From a checkpoint of a small transformer trained on Wikipedia.
Architecture: RMSNorm before and after each block, no biases in attention or MLP, untied embeddings, capped logits.
Each number is 500 + 40 x the weight over the matrix's rms, rounded and kept within 0 to 999. Layers, rows and columns count from 0. Numbers have three digits each.

# layer 8 MLP gate, 256x64, rms 0.211, rows 101-134, columns 0-63
555597499494492499518496472452506510498460441479505526598524479486482479539576513524453431467470429485491491515533471599459453499505492517450533472480524534488449506497447468550520433389487471
450494541587453515428568578456496507489533534487512490531518564471458510528494548485513451494518562466523585443435490493506507527558499576517536486459486535505486484514493494599506491434457538
513554488544441511496518489541498464513549526479533567551494445475506476432531464504472480561478574517510472480481519493455523526502515518432459521535481504497467457422528452561511554452462473
485525468441501510547538481523522489557465483477484495522484484554460513451403477450552469518501477456446489535563521556545426545499512513449489507476487514461457455394465460549513469483564503
540527536564500431589525573524580480536509470516505467547381492522544547529449452584501501561506556584475509552531536516569524515499482494519523442472514466488581498555524539428599503470520491
440543439437500487475474516506490531536612567552517514495508450419477484498501510538477485535556442573472485458467511533463491444485465536489486496516514564518492536567516486451538470503483460
468502528485504543466549448514548489491528447513479472456552461504483518576519533451562428492476471493530544481476476461521554496494510465459513440486533471609480463614537548458536474454426531
469470465543546507470466531541476554497468494490497500468514435460450485597537491480478507414554506523490520513533384514497478422477454475426558463528488459436545525509548450501481456512527501
529569459534521536501543421466483514514484462529492501481510509472462493455533445467515554488584510505491462594554504493498574586524445474496453507529518543534457433486504504482498507467504602
493577545532530479488488512496539574541514542481476456555483499487578507466468468471466455461499494556502455484442484489483499519515482446516505460561545542440448467494510602526579461509444488
464546476513453515540501427537463497498573421516482504537499516554504420482544455496481534477437532546563501483454505603512460445429476532522425498430562513570474500514500424548536476471509520
530511485561569437445565592536584471447471469489538562513445470504541531596545485515502529537514542507523459498467561530519507551537534539506497530587522530559549560497501580477535504513575475
442445394540511504449417526486465500453533422501529464454483458529441477486490489524482557518543463467550488455497446502563513459542488558521546551506469497463501503487455486545570498466497546
503565427534572476525565496465453461455457571507503441451470539546474539525474517496466451513465539409423579513459554561514505531515498574495421516510510508550453462515479527505572514475532515
448498474469514547506510484514505428524479459493488473417533495483438473558435529470514518535503504463516423542470509380501502496512478483499487496500483466543437492525522432443550408457498469
585555481486464533560535514548471433559476457523445472531515471496530523481464501502494487478528470523452517561476533535511535484521544411457537568636539543548431465532500501512501529484480568
535534476482484517521578504496489531411422421538534454521548507482525577531462577489401524549514472489527456465588530490517475414494474480455515479575527512501522430506483459506513523428513540
529505447597502512506493457537554509549518452511428492444448499472459511503533519574493461489529539505502467441575525539538520500512487487452486503516470434494467515514485488529537477488499469
450537471492506533476491508470480470483542469479453507493431548522549521491506461473585483499516443530554502473479539494542527554459524544508439547511480556436449485464537440460551481515577566
477413512479537573471448544430513420459560421505423494532443489395576479506485492473542535478491487474481473575435482500477554424571574516438533492489533453484480517528500508521546468486545449
526563522507519499542530503514498514511541492468480608474492534541520490501566462425524580518463425511470456556525511469518466481501495489493518463534479542505549425534506456515525457519566556
473536580444490450511472443517494534552474466531445465494493485459487459489476441480534532537522509545476497552543461537507504461497391487556571457523519468506522517539431460475508492498495488
495452473513514522504521462547463479537485504566509519501463540456449526557529570523524538490511598505482544570461467505444472500497478482488606530546502461443524501536507483515502473532499574
491486510519517562496501507541477529500437468474466509558477463403495599461506525490481484519492523540497516521564513482549461510570563453509557472538477465499492546598423527478554425444526455
468487537510503481480613533565456537560602491509508550438458523521514495512502534528508444497494459501567537490500441498468458506482524497494509498661447547489489484511504509498481535525525410
468467496562472443500444419539476445549516459530546497486528539435407485502501543454541440553525459506499593526519513526490462450546434516493488514484530461536454496527468480491550472524502535
559499531485505444454457462484518478568493437460499476527494505492434488535467495460523524503529531516521562491506526534496517495487531538579593486455496488459467409574454503503447563502442460
493505383539438458500483484423546596542465485505474473495453463514426507588457478534440494504453570528459497538637531558526412479498486490488538492541495532421527460441532482467563607503554500
527556384452439550503505499485515477523512437516490475527551433522503468542506513471494517501521550484462388443436479515482518522481478476525547507473519421455520497448484492487453493473482544
572507482506479500518490550523573511533496469506568509534553503483466509501479455458521626415567536473521458540520455506497485494542514482499499452479453470477482409505592481506502500465506420
557502451492469426487542531452455469533477416544491564505493567460563531455478485531509475487474464555527583544505564595509533508513500510492478484558469558488488452453499415494466503465481578
508482478463433534445490454571590482505506466475468417525544441537532474475520492521534501529566486468591457524523485493502517551566489540497459458530444489512452486498536483499496515496557485
505433474498517488455527446508527510437553526544569491459464538478495502526499554556499467464529496542489496464454514506555500511555536474552551541514525471456460469549513428444508433579516498
549507459536553484492493448559496499470579521504448503480548426497555478454528474499540535466558551528488549437481508461493540467495510462472455467529499489423521540509497525524478489509542564
# layer 8 MLP up, 256x64, rms 0.224, rows 101-133, columns 0-63
451499589453542507475511503406527463471559492526562522460515517528565455509477450450491507529462383511484433511535548462518550491484526555471476499503518446507493525589479546446521484496469504
578498501542494539486564509500494477500495513511425452525491572473557491490588453538544473545545462438560502515562550556485528505479474481478467488543544477480423477497470471473475499453435457
441519474419464538566454499538539527496489528516417590466461487537492576493552492514467502540518469519444490546472539482489483470501550419548489435518552463490537454462498476508497613522453474
479463528543528493462515537472552578507493478508481503517509442505538504490517529498473495518477479483508469421530524521568518541422552495529537420506501464518509460453544484464475514448551438
486507620508546473492485513494541456592538514537545465503421539513586568529491494472521410529457457480439475498576553545596482564480466503455494493530451460590548498554534489437473521523474538
578462488561487472456530533566530529502508481503481571468490539552518477494464530521545498520469477446522437519471431509534520496512536465490479466601453426574521537511581550508508469495515479
464513505500567496529438508472484512554478478446532456545437445519461455530471489465471518493538537471474506455549497474487513440578527516420486501479504465567559500558500461480491551561482419
549499534464527554462542459500505498534493539490441504535517448471530561408501517493507463503482469434507557480549578489494466476532519529555499486478550527555481446512492459484578488442517489
511496508561375517524528453427549540512453490517545424454553489495546417574529551476493530463542493527523562507498537553529462516480469509517468497469511529508477458631480463509516588518590539
497496503410510460516519488541576455564478487502502432483490569503518531527520548408543470522551484512515548470564502488459472466568479555556529550477514496562539514417518496515506545533551503
508502570469559423482500422497429462465449475406591490505523505560515519567536512485519490501521460506473461546577509479468506504538494460481512549494396510507446509513505414525448478527518481
527526535493523449521514533448446418479476472396519511430496565477552523536506475448497524476478510471479482454453506483538546526563515426451417466484492459462539450545464430486558556518486478
543467471536526432424425527476505504554475473474522469464504478521527541602574531494453474486463484500557511515481476526489583468511532554535530557461539514510503543455510437447616510551513505
453551522510521512518511539492506418467455454549564465555494548466456478444468477441495438517502484471653481520580515555511507549573524481493532524584459560510504517499503486561577532523534528
549472465560526420463526542482478429479528500519439497504490540523537499459513532561488465492526527514566467516516502510522495491541496534506548489430522402465509478562493495548450461462509493
453477476482543600504524464505512495575454465468547495490489517558481551448436478503502469429520462450537557483489559537491449510487464402578507485457477483498484496502466503527536557459478430
582508518483544414537542522438441616435465465496460435465459512486528380480488480511600512551480564507479543516535524552489536537452549475518426519549462481575512456545495475470511551464546473
515518516472523474492503509488443540550496484544570509492514523479468559422489481495570553508544546521510499473469546525497410436442486420517509532521534509466547481549511475531519465483456504
614536506468457540472569520557444500481516509410544508494520515525531520493504482502517526556576492513504495638568440451538537500441465534457477531486531419478487541485525492492472524520515475
440496546608529505473531482433552608471541515457358524466535549505532438566575500494548464511478463522489544500500498482429378567527445480394437532512486534517464562591446490490452482596570543
498476522481509516474462491459551495494515445481461451427460464478503477429489506541449526554483587519497497421536544496458507510498511510529556468448458488524463512452429525492551505447492498
517514545458492405463437520543509530526517489468545555575519525500475456491561533528466502437543528447491530484529512567531542460482486543479532456479442535482479487532452458506462495490458419
487494470515484544512460434420513538468429444448475527454538534499512577487496568421466483480512485497480524510527521423501452497530558547468500498605401506501515568456570478500424504468452474
440513442482474528514457540529458465471442482440521473449497528445461545468535486469501561532474555518443493510540528526468534518549423467528515459499508471505536508505510461529479413456507520
548492464532506562496452506563537593459529489515551405486435511452551433439486446509483494469480448574538537543512506481510570472430503505491473528547480486553510504451498509432494463433410537
507515591466536535461509489482530528486532509466538504501493482424499477496569498491456506535487530463542508506459521451522441539503477460470520544494469490465434459489360542445477597546483571
467531471560470464523501513477589577467495446465522520548608446567599517531520536556442493489501485488459446457537551474504543532457488445471533476506479485515532548558489437528450543499508496
471538545565484459501440449501565559497484498548481544462504481417526533565553439482457550469492531522531488484412453507532463518459448497509501509407601449514510458487462496545470489620500474
483510518542489447529520497526502539477525537568526496456567518506581518471460515587535474488483432417572503512498609499540533448578454504498509520491513534497479502468472556513568474461440482
501463471499437449507432494446513428568444553492463506503439406494484537496446510485574507532470519531549482486414496538524545437428490498539547476491517531469508398531489492394516558555477506
585549572539483468538469439474498515564436485534445467432483484557459582525483447503491549457561448504502435501510531560456505486515504500451484498577454575437437503423488519480551462538413498
568493475516501478558561529588451485479466500439479588518512499525528574480484495457484502452490509566492439449568547517504504478498469539462435470534442489496483475443495577523496511474508446
506555547501448530543472430543541493462487512567507438579504467457483445519483461472481546487505522517492524531478458567479492486478527468468494521477460438495551448544415502511523496568495606
# layer 8 MLP down (transposed), 256x64, rms 0.0522, rows 101-133, columns 0-63
463518486464481479523484484563520454455582463476557511495477488493441426472488479484443417471551542420523481487500544564535484486542529418485570513484525495463537503507535535494553491486412521
371570523501480509541533485496481482467554505421507467514578555458422461491532476506477462473531501493481507495472468477533504510509459448497441519563536565503562541485520482484529527547512497
400514552454526580516499507490542536530505493543530492557505497506452498458431471573538501472523478449519483526441493434508449510542511510407512499460460524525503511465529510493468474550491515
451553537457489464498480463516477474529487532484498514446468475510497517431465446501519496519484497499570529512555528508466513497512569523571476482487536456431512493412479524561486473507488491
470404453559510537532490521530482530487572464537520493517532457489499462565490473516537541454505427583511512487421437476468491487491490474441532496527438435503468557472530512565499501522555430
494444520552454538524513492474501472493436478494546568514426522443528558478428504545491588523511625455521460465484481500481508482548483497451432474493462556563532492430437469497572524459527489
490476471492407497570496448561441522468530522490512545441480492488490434542473477511507538484499470538486542480508451537583505507526434502493502493465488497470472590492529523453473422553520451
459478540496459485540408646456304536501473514490530557507502517481498502551467530525454547512541646504518464521541441568498537526475488416496603507444510527476518528456547556529547479500453546
540376534552497447571528517491548537490496534472496518486471496472476507423547523479421482588491518531539482463477529446455409493449523494464541477490498489502460519495535543468538510457484465
550468458502421514510509557567402494524581491487550629493440521482501491516457530515476522477550546510458489421522482462507440543560517562466425444542437465519498445505473494460524482501548520
400512440572457497501553527513510545571504500488550537453510528574434465443512474497407527518538542533556562507457561497489508459497454477531546455531445547487480497492533592512499547506478529
480464437465469543473430452501572521478457416556473458451457527488514399584432440498484495420520457503566459465503492482439488445510449514594503570526499457488539467516495458450494484552516490
509437482531562497491430561517466541426551507464535510475535562566501513461538504535456534620529523540513451523509506495511548412577485481514471500484585499518485532554458515604573541537542522
554468447429429438582484525464548459503505507416466459446562485524464446509538499471514537569511495492562507543493489510498483474512488495581533442503513556484452555533488463544516533516456531
522523508498501563507492532493568464527492533577536591563522502507496532496441517462438476469519438521488524449529519501496426485443532526461471584499512485470612457520451504552495455524501506
398534504511467552504530480502406485425528465573492562497464529514540504424492423502509487503529487486523473520486459467527506506436533493447533441583540475464566458537490481420514530511545559
471505517489476522418524416495555453461500489488501482525484501593524514502496582455453508539495497456566468472448546498458448540467518519579578479478557465435450495480486494494483450472432529
522538549460507493513523519518566438537571479469500535468483515478537542468529490498476491490545445561451481495501512539411554475463511582453451489527498554529428524502503536508555482452522515
562465473434469499435443564546436465496441448459468432497508426387496505527511560484420490395524461538502418482498511490497458551478502451469506501530481553508495487550503441489546496509572515
538545444504470523463535589525490616431523542500483370453435542484489503503502497468502425551587495489502498516585493502579508485492533466513499468452581535530611405445537521448527494516413469
495466434479536536474553465551580505507586481522499523518569514476500547565533465494574496505528508468514529507532477549477498480487513472426568432515504521526482491586478412490473539483492549
488508532533462488424524420498593543477481438453516489450495509551546510530475550517514522525516489448479423506532493484480518463498535485554500602421529491532475499460527501484436544584559460
502443508428495517503448469419499494474492540542483468483521434490503441532480465568547522498461501507506509478548448510487506542449475485496548510499503481518489484525499499416492498598529506
539416369573429469512407594413417537496538456515524527584509464504576458540464534545481509503552466530457431507442480627442459512357492606536477446496533555477596470540478583443567510468498472
462484529509473457465527485495483467450500529510467537546526496449391542572477474562508491496463491446546423522500455507474517578542507436527488484471545505516454502569494527487542492577519538
592487535477521495467528490493524479492511561531510469361466522505524497455486451478468481433472537471439523505556487552511487453471536507532472481460476493438552463489434553500493583504548536
515526510486521498540486378552561518498432494569474494501568529486471500468484395533492533440473452477461450518587511462528420463424524445533506495588486505452488498494498528466530431431439477
526470469509484543521488468494511507524517485528533459504543502432499491542432614469536578452507431519531538519494494488581544425465445497448460546571537557558503497590515495482430410533524463
507537515481522500449522579499490507536501499536522528623525452484468543479505501470509494502556586495454392482421490480508511493451453432476544439508532454462500556464491486456540554450491539
457519511499525525434577518554450598460487437471471445512554545506478438537500475557452444504530465512451474476521502506467514489511498496463460528489523541539530504507522492588517518534480475
459530493481471528473526492488551516560539495500593471492510512545397534468485452501459551557569489432532493482508533398436488474486518442478517548493506582512479536515598539499509502456478551
487494453469425515465459523504600559499502453581576511460504572527530488516552520450510487547498490501485509513418467504484447498508437497500466517547533481494478558598489440486465469460512462
528417488473543451512532445431472490553446533489514432523525468514437529514535513511518504459426442461475578443546552449532460536493514487539529473541551506476447483514540481493532510512426437